config.toml
num_attention_heads = 2
num_key_value_heads = 2
vocab_size = 8192
positions = "rope"
rope_theta = 10000.0
tie_word_embeddings = true
parallel_block = false
init_std_qkv = 0.0403
init_std_up = 0.0403
optimizer = "muon_variant"
lr_mult_down = 2.0
lr_head = 0.011
decay_shape = "linear"
batch_tokens = 16384
Each number is 128 + 24 x the weight over its row's rms, rounded and kept within 0 to 255. Layers, rows and columns count from 0. Numbers have three digits each. The size before them is the row's rms in percent of the matrix's.

# layer 5 MLP up, 512x128, rms 0.133, rows 408-503, columns 0-31
090:108116164122166109160105120107165128170142129136135153093093165101120146166106089104150138146102
103:133136119089158122141148176161168131138154154121144093152132120121128142128102121174132100145142
105:108138168119116163134148142152105145110091100118093108188124105100117149135148111166157122137113
100:138136135111118093103161117153139131185145101135093108087110115133118135152107122135159118133115
099:103147131161128123124129095129083086122135105131096132118133095168148184152114124112128123101159
110:154103148105135150123134153096111120101159150095106168110198105136084166157087082134154123082185
097:138135111128133129143126116120128169128141150084175103167155138163089076143091139098142134149115
106:100161133115134100111114147140075144067134142124123158113152093123117109108124102136149130121146
101:128171129097111137107153152175112163162141124127133135129165123141095108139102140114152161123152
106:139135086132140121101136115116137079148156122121141135141143118160110111158211139145069122099130
098:129132142133124155111135091167147120151124132120126108147126161165098126129138154161142108120136
097:153111145152117148118104143113175093147116153139101100121149147127115158130112122124123114144103
098:132120129110137151160164143090117092134137151148121185091141149087151115131105117115130145127099
098:110094106107105132126128101163155108113132092106123101126092113118119145170135147128121130104083
089:102114103157167163104151115134157111127101110134096154087134086134083146153104152112160129155061
103:095154139130139180151143094157116160122150117158128134148137100134146165126131159120169120105138
085:134077105141166095137126097156154122126128101153130118083162119179153156138162117154135134103142
097:110099156066119124175154112107142153167148151100128157094146129147133144178163074131121146116120
101:102115105127128107126149153131182160162115139076160157104148139099144135119151106161160174154096
104:103114141144131147120068143120144139114132115128132104112135145144103160131140104100090099151152
099:118129129129107142099111112117161093115139159112181108105109123105097121161147155112154161110131
099:126120124118147145135126140129098164137113119092136138162133062137131147136115122146066145099109
087:126150134154117117149084163135136101123121168066156154125117099155108123131098102109187140099148
102:137152132144104125092112155130146159112140093119159117155168144116137155146136165172136119187152
098:149112131110118115120140122160094108175172134101133120138096137156129092165153110154096128133129
089:181107086142135121128132126115114131146059142131121114144095110173145133115139123106134155114120
100:160097141096067143163149116085119096094125115105118121122095103132137145134169121154129126097108
103:102078158150104104143117128117139090143128167121096121140114127117130138124103146138128167127086
117:098124116088102101131079110144127165141143104127122160119128130111166113139081157154107131109078
097:151108108070120102113131147145114127107167138116135103135131116136151150129118105146172105101131
106:144093118089159158126144106146119165121122121124164137124180110143091133141088144108128168128073
095:104117151151161160145143158088145090109153158134120166081139086124119113120103103101148136138101
101:125182119077138118156136102140141133145143124115127165120161139145097098182162146131127152201166
094:144119133142067127121146092143162102117119144145120133145150157094146109140146109094137134107135
090:151112126154196097112115150164131112147114108087160109151131143142114119153129157130139122142125
090:153100089131141114125123151112129121127169094149137140092133128095110127124138124162124148125160
100:130116144116158084177124126130139066120100155092146127180122106134117120189106134118088137163111
101:126119096133113124109133086111137106158087109114115123127158122150090142136136061143140153138152
100:167116114131109126152121145128153070176093082140111112108138150120120116188116159122149089120154
100:132101119120141105122170185132149118105100130158139093136135147141112147138105141171110094139115
103:100107152154088140160118144109123128088111119106076125163181131109163154136126108133135126179101
107:159138171124114107118085124133153119127153098126090096107151119169084146164155112160108113150085
091:106154133095140101175118101196077117103129107122098119132144122136094148111083142136171132111153
104:099167117081159124123108085124166093115118120106122125120130115114112125141159143141105117126122
098:116149164116143098075104110142175108186144149131125154097143110167102133146160145099130100105112
099:116070168164138135151128116131116129127138109092146120096101101130128143159111113121124140102118
105:091129159144139098163089092132139085121116138119154133133105129147142092130123126159130132145119
093:136091112144095119141132153121148102108163118115125096112167083091150130140070195163140115123149
110:087127156136082115125103145114135114066171115082133127139111114119117136117138134098111176129107
099:135193122115135120127110095109136098128135146115183141074153134119106144146112133155122169128098
093:080147124125121126149109123155179111155147113109122123137152101116082149104120068168134133145149
105:189119117133150115128103123124106130059087151174136150111109150121102125118153107115078141133153
094:116141168124108147145113115142117149078134123147145148128113110118148160136121147121081095080129
101:129172135116123116111148134141119104166134123116117132119114063161102106133145143155149140030097
107:088141131103136135130108145165115125125124148126143149113103112080127103102074168156179155133091
103:130122104130143110065171137112086117138120124166103143091160115126145152163104129161108140146094
102:157091141115129115112084129124160075120131135114122154106120128124091126153115111139103154104140
107:100063134142135131106130103128145136121126092115135131103123109137131110132122134097112126163146
100:132125129158178154081112091125180143110154129146093128087095134129129163096139133169117144138128
112:122098157107141158131148146099142142134167115106152142142112114139120103120146150065146158142153
102:089096097114152126080163176069156105093142148083092116129146139166166090091136110144155149161142
099:121161102108157099095156146129098126137116154117170150092112118124120124091146161181108119133117
097:111173153160140082068096111109125107117171099108179096082134135103137094102105121120129118156135
110:138092115163122111131153133108138087072135129126148102148137169115140182162108114119112173135108
108:138126151097135118125144119095106158165124113133159133106094110142087132111095125104118143126126
100:155138094145132146078145131156145156109182158138148147107136144131104125145191129158085125154140
093:123134101170126130146120122149152091136078119119106150110097128161143112129094092152127118157130
107:130133125130132130128139093105121109104105131091108126118123108172137128133085061135124152174142
102:122133129130097116123122135162133140155111159189144083126110090139146132115148138109206168128105
116:134184115131116145118104138103146118160102142068117138076133129116123149152088129155157136102125
095:128137138098148145157126157076137136098091115073135160104129161110097131130148107146185152137138
100:156103162130093119133153095106130131108114130143118158101106139145133095149164131144129081155122
096:117125113122114093122156111130121133134163109134105105109132095130107183119072087135122179107124
099:127153120157109144139106164138118126181154116119112148110134129134116093154169152111083137107097
108:141149126096157124092148133102083103134102140145140110091153114179098134123115169133108168143111
098:128167183149121165106154136146100116148131102121122127130147085147173160113129127148094127111108
085:071111129142073104115101160167144130150100130138132134154157135123155089134161113158178152166153
105:153090140112181124134147133100195124129105159095100100107071119130123118148124132077117139112095
113:126137165076092072112158105095115090084128098096103130142139114140120142167138137121128099141126
095:145117127193114131105130143154136152110095101126108139167096110176112124166123119121164134128168
098:119149101162104112125152153129153112162143124140146162149130068138132192108148093107083158124139
103:130095122103100113183162127180129100141108163125136163076133121169143133110138135122138179148127
092:081117141134154136132118137155157113088090135151102187148129134157136129152141122120182143172124
090:138117164119152105133104084124183095102134084145126090124157136104115155158137170156125110130131
103:098135143079136120121115076127182142153123159071078156096139138140099113122136091130160116170119
094:167088086161134134118139120133151107098108098101149130086124121130111116095165091156093125161128
099:121090165138118145083106139165146150161126128104135116165144112101133063107128088115102123119134
107:121138161132111082126101102131123137121103145108168115105136150120138096173146136147122139136084
102:130122137104085113118129118125115121159118117113124116133117116135113145147123090138129106130109
095:177086146147126122120152097139083131114152145129149128109142101142135152136171140137110170123115
097:096125150122140103133085136117119140155135133106135068128111099124129144124117167142133133155152
097:147126125102128119132103096085153115086138164098108113086102135121139132118138176197130140115097
097:117145126136120128097105090129122091116129151104164102094140141097119138109128123127153145109125
098:136144125095128075149135138111135117083095120168120151113167116131147134143147172132102140115116
103:090154166074083124096118133128143096151169139133135146134152104132124103113132100158115125142112
094:099133126153119151119115147125150084166100129171124165126157113094134143148153163175121138115141
# layer 5 MLP down (transposed), 512x128, rms 0.261, rows 408-503, columns 0-31
092:141145150110153113157073135150100141138119173184103130114178100130150087141124111125145169105104
122:086125131096164120153171117131120144154135174137093135113153147132140146141177122117108097163154
115:160149162131140086130137140169140152113166085125148077157131139071181172109168135124130130097091
094:101166108141124093156112132124154122145099121160129122122113103156124103153148124146077143159151
103:106107153121152143075093117104125160132151140121101134117086127143109106114137127095174097130152
117:130092133139094073106171115152131138151108096105135174118140137084105165138109129140068097094162
085:153116155144111087136140116137142098156116108112121157109161107103084126154125136125141126109102
096:106149047145127159129153157121138161125144176161131135105115092143131140156147122119078107116156
103:121127131183092098133111121145125089127159137140121119162113149164148129112129134070121113121156
115:135133145106136109129150110100111097117153171136099139166102166121126129104128126098147127103115
082:111160104148127131102156136188128078119086167104131121111170119117124098119107150112111119154132
106:128131112112152113141150118184102123135116119172122142145155124128128103142160162152143159123143
085:166136165130152085134157120118131118124102126104165132111170084158135121198139096154140104129141
094:130143094159097133142111153129190119127147145111113166127088115113096080123158126152112134114117
097:160146155097134129165125088100102128116149136134145140162121145130164131121116119134184094095110
097:111115134147101138125155130107142159093109166151104143115096202136149128097101120083118062145103
067:142108135134124114110111128149148101142134182111163141134142147089081139133172117148134162126123
087:115130091121137119113117117162114071179138106106093114172144090115158129136142155125108139125103
094:106152086158093122175096175118088145110159122096146102174188159120107100098122109122153110103157
113:143112100097126153146171165163116146141167140153124116115159122133149132128140085157089143143138
096:093129146109112107096158154128155093096117094097151143163114118103096085162099151123130126133145
088:136124099117158149114145165100122130128162116112095085113133123109068122091127144160122122168104
074:141081148094105129075121146158151173119127111121128113139165160073139097135149120140130168160115
124:128104156142127084128127129160104125137112085136123066148147124146104092171158132157149122117156
092:134123153149110142174095135162137147129141149090114127165144137043079157133122152138105150075120
090:143120137062133149143140119131143151139135085094168112129123130148145152142152147138134137165136
094:116146102161114133095104141151137137122141158163119124153183167100114103108138134106134129111125
108:126152107077187092098129107105126132107143110120162163155144140097170155117087130123143148177119
121:131149147137113085123195086149108057115148145109118102107121114133137145153128111117119125127087
083:118132147130118196117096093135129148130128175132126126079160140100136118111093115129107148136143
099:096093188098119123108179105142084122128096129093131086122181106118116131107129126141115135139132
103:130147091134128123153128142149114145149161104107119166104145147128104143138148151099122132084164
103:125163170131118123120098128159149102156109142122124123149102135107151092047164102153123204156106
099:109109122093076125100138144131106120112157172155165121122138117114132095172145116103070124091100
089:116122112114106108130122104130122161125111110151092149112121117103126079101136148158157128148103
076:135172141123105158103119126162130131150092202150141135175128127113104145139130102056102120130106
099:098178119139101122119157115147131170142103137094077161156139130110140095103037111136113113133113
106:123151168100112135113108123114159155090125161110171115110126114130177130142173156100084090152118
092:097123157155145093100117125170114112097112129116116162164088118119118129111131139150111165129106
109:151117122171131155156107121122128143122167136131104093118107136142163133148156141085126093126066
095:135155115101110147115140135135127102144153145127162122099125131105113097141122117101089107067180
108:115135105094115094109123126132139121117124107139124140164109064088135119150166139088136112105153
076:118120137120142193117121124140106135126109119106131166104154135106129117147159138128086152081103
103:162139110121133143141133150132120131114151173125163200118115180092135100146130106076150131071128
094:135134119124209162145110115105079104160163099111139117123137116139151118175120121145102154116132
092:145159155080097161142121146122098136098160148125105136110161131115150128157092110172087134135148
111:110126085166080090154137122130152158151156141120131097118151080148152127140138143115135135122141
089:100136156168171122127154135114130149115145156142108118127088123109123138120143134129111129129126
101:123142141159161133086124131151086099141151084144124146082136137150136156097146137123096140096166
100:105121118082123098110133125108091143135110124119106103155175079079098126155096124133086164129116
083:138157144128132116131116130150150113126120117123152089114126146127156133153151140087107140116148
100:171079162099149144100147114137103138136120116141154121101128098108155122122151117108069111152114
084:081106142162189157106146158115144142145122122118155168101157135119140123135150142111144154143143
104:125103116118135128154118081127150109138138136139130174142111084108137104110104097110179112091120
111:106099174129154149168150116131123092093147127095115150134137118131127152128153144127136145087125
105:131082115085128127143126136148136144145151126172106132135068120147149135153150152143122128146105
100:088133149114120130101109147119145117084108105115127156113137093063107128130129156113100142146135
117:137078112132118144086129124174150096096120125104157124110157093127167144088106134127129129109135
105:172126120128088122163114112103131118158112115114161153152120185116132137105099153176160158117140
117:147137168144094126137087116096109107156151168145171116157089108109133159101140117121145155093144
111:117128106170134136153109098141141115153166138144138103106159120146142173130118104124145128151092
096:149177165144121116121125131162127116126092122146127144163132154111078145131127112125067156142119
099:109156104126115107147117123158145083158145101112129129111131125133137119077156168107074090116120
116:146154156162100140131163186134118088145104129138131151145159158143108161144153100120159140139102
106:120090094125177153121138089096129101148155121155106126104190086116132165160070162139145097102127
103:167129134118117108129138130132122126113094127116119123124151122148127127057096095127139118110117
094:105108158082189159119175142149110137141148124085153114138163089110118116128126194116126134144115
105:110150113148112103111076166121094071084141077157152109153102141095098136146114142146115128072127
106:148101166126106154144108098150144127119084156095132166124146141112131133099146142127085171115125
123:140133121161143150113139143164112089145159124094097154137131099106129113126103127097152159128134
091:100125174115118128121137131137084152177119136117130112186127130114124117107174094137159139143107
099:148150109097159182142098153086087155178148126084131092125156144106127135139137121132167167123132
095:136110119100161151130104141108182129138140129158140138137091112116132076156161166139147074123098
112:092124164150156147126144127122161107091097115168111108170139110140165133148110101130149098143115
126:144129104115141097111104158155131064107164132095120111138138150141156122076130124139133154121158
100:121105118130136113142115113174079155125127148127123117174144134095134141134163143084142111143131
091:166174125104151157149119112079127131118169133155190132109152134127134149140113151166129112099147
109:104081125109135119134109113100142102149115121085176103133127058132173142148136123119137134134111
115:114120113107188117102109116108094154147163147136152103145147071159153121123080169146126140142157
092:134158120125165139128130143090128085115157120180142121110131121116081106112137107119118110123166
090:148124169098171143123101114127116152104118114155132080099139148104122125129112134124144097180138
097:127103146097109092096145100142127127113138191124099149139086129084133142124123131110136115142096
084:107170104139100118108101124155141114140122117125120108092132111167084112145084153145125100103123
080:120160121116135127158181134096130099140143138169124153128118096125109100143104123103128131102140
102:118134131125080151136176172149156134092144127038131144171122142125126107090112105114096120164142
097:130111113154121113164108132111099100128124174124106137129135110139139162102140102141145150079148
100:131103174109153131177119153125144121124159112145129130147090128165152114144126139106132124126116
107:102138084119128129147116128087094143158108133154136129121107134146083119121143086132099151134106
123:113095191106117154124147123108117185130132156163123123143114148158135104108114097154143120152141
098:094115123111124182133141146120166155166186125144102118107098159168141125169102101095121121117114
105:142088149152111121116145114109144185126127107075167148125081106123158145122125128138136119159125
092:162102131118153122136149082162131137143114170137114131119139137079145161154090117099129170110166
090:121134113140107152135148140160143155123113111129120162140158127124118119134118151147134130142131
101:136173156121140128118118141086120165152151127126112154088164139078157153087076125120130153152154
103:131156096136146131123167130155104143166151161128112120104152147171116154103124146126101091129122
092:150149097073125136114153123105105165140111148114140064167124093139137121103072098101145143110135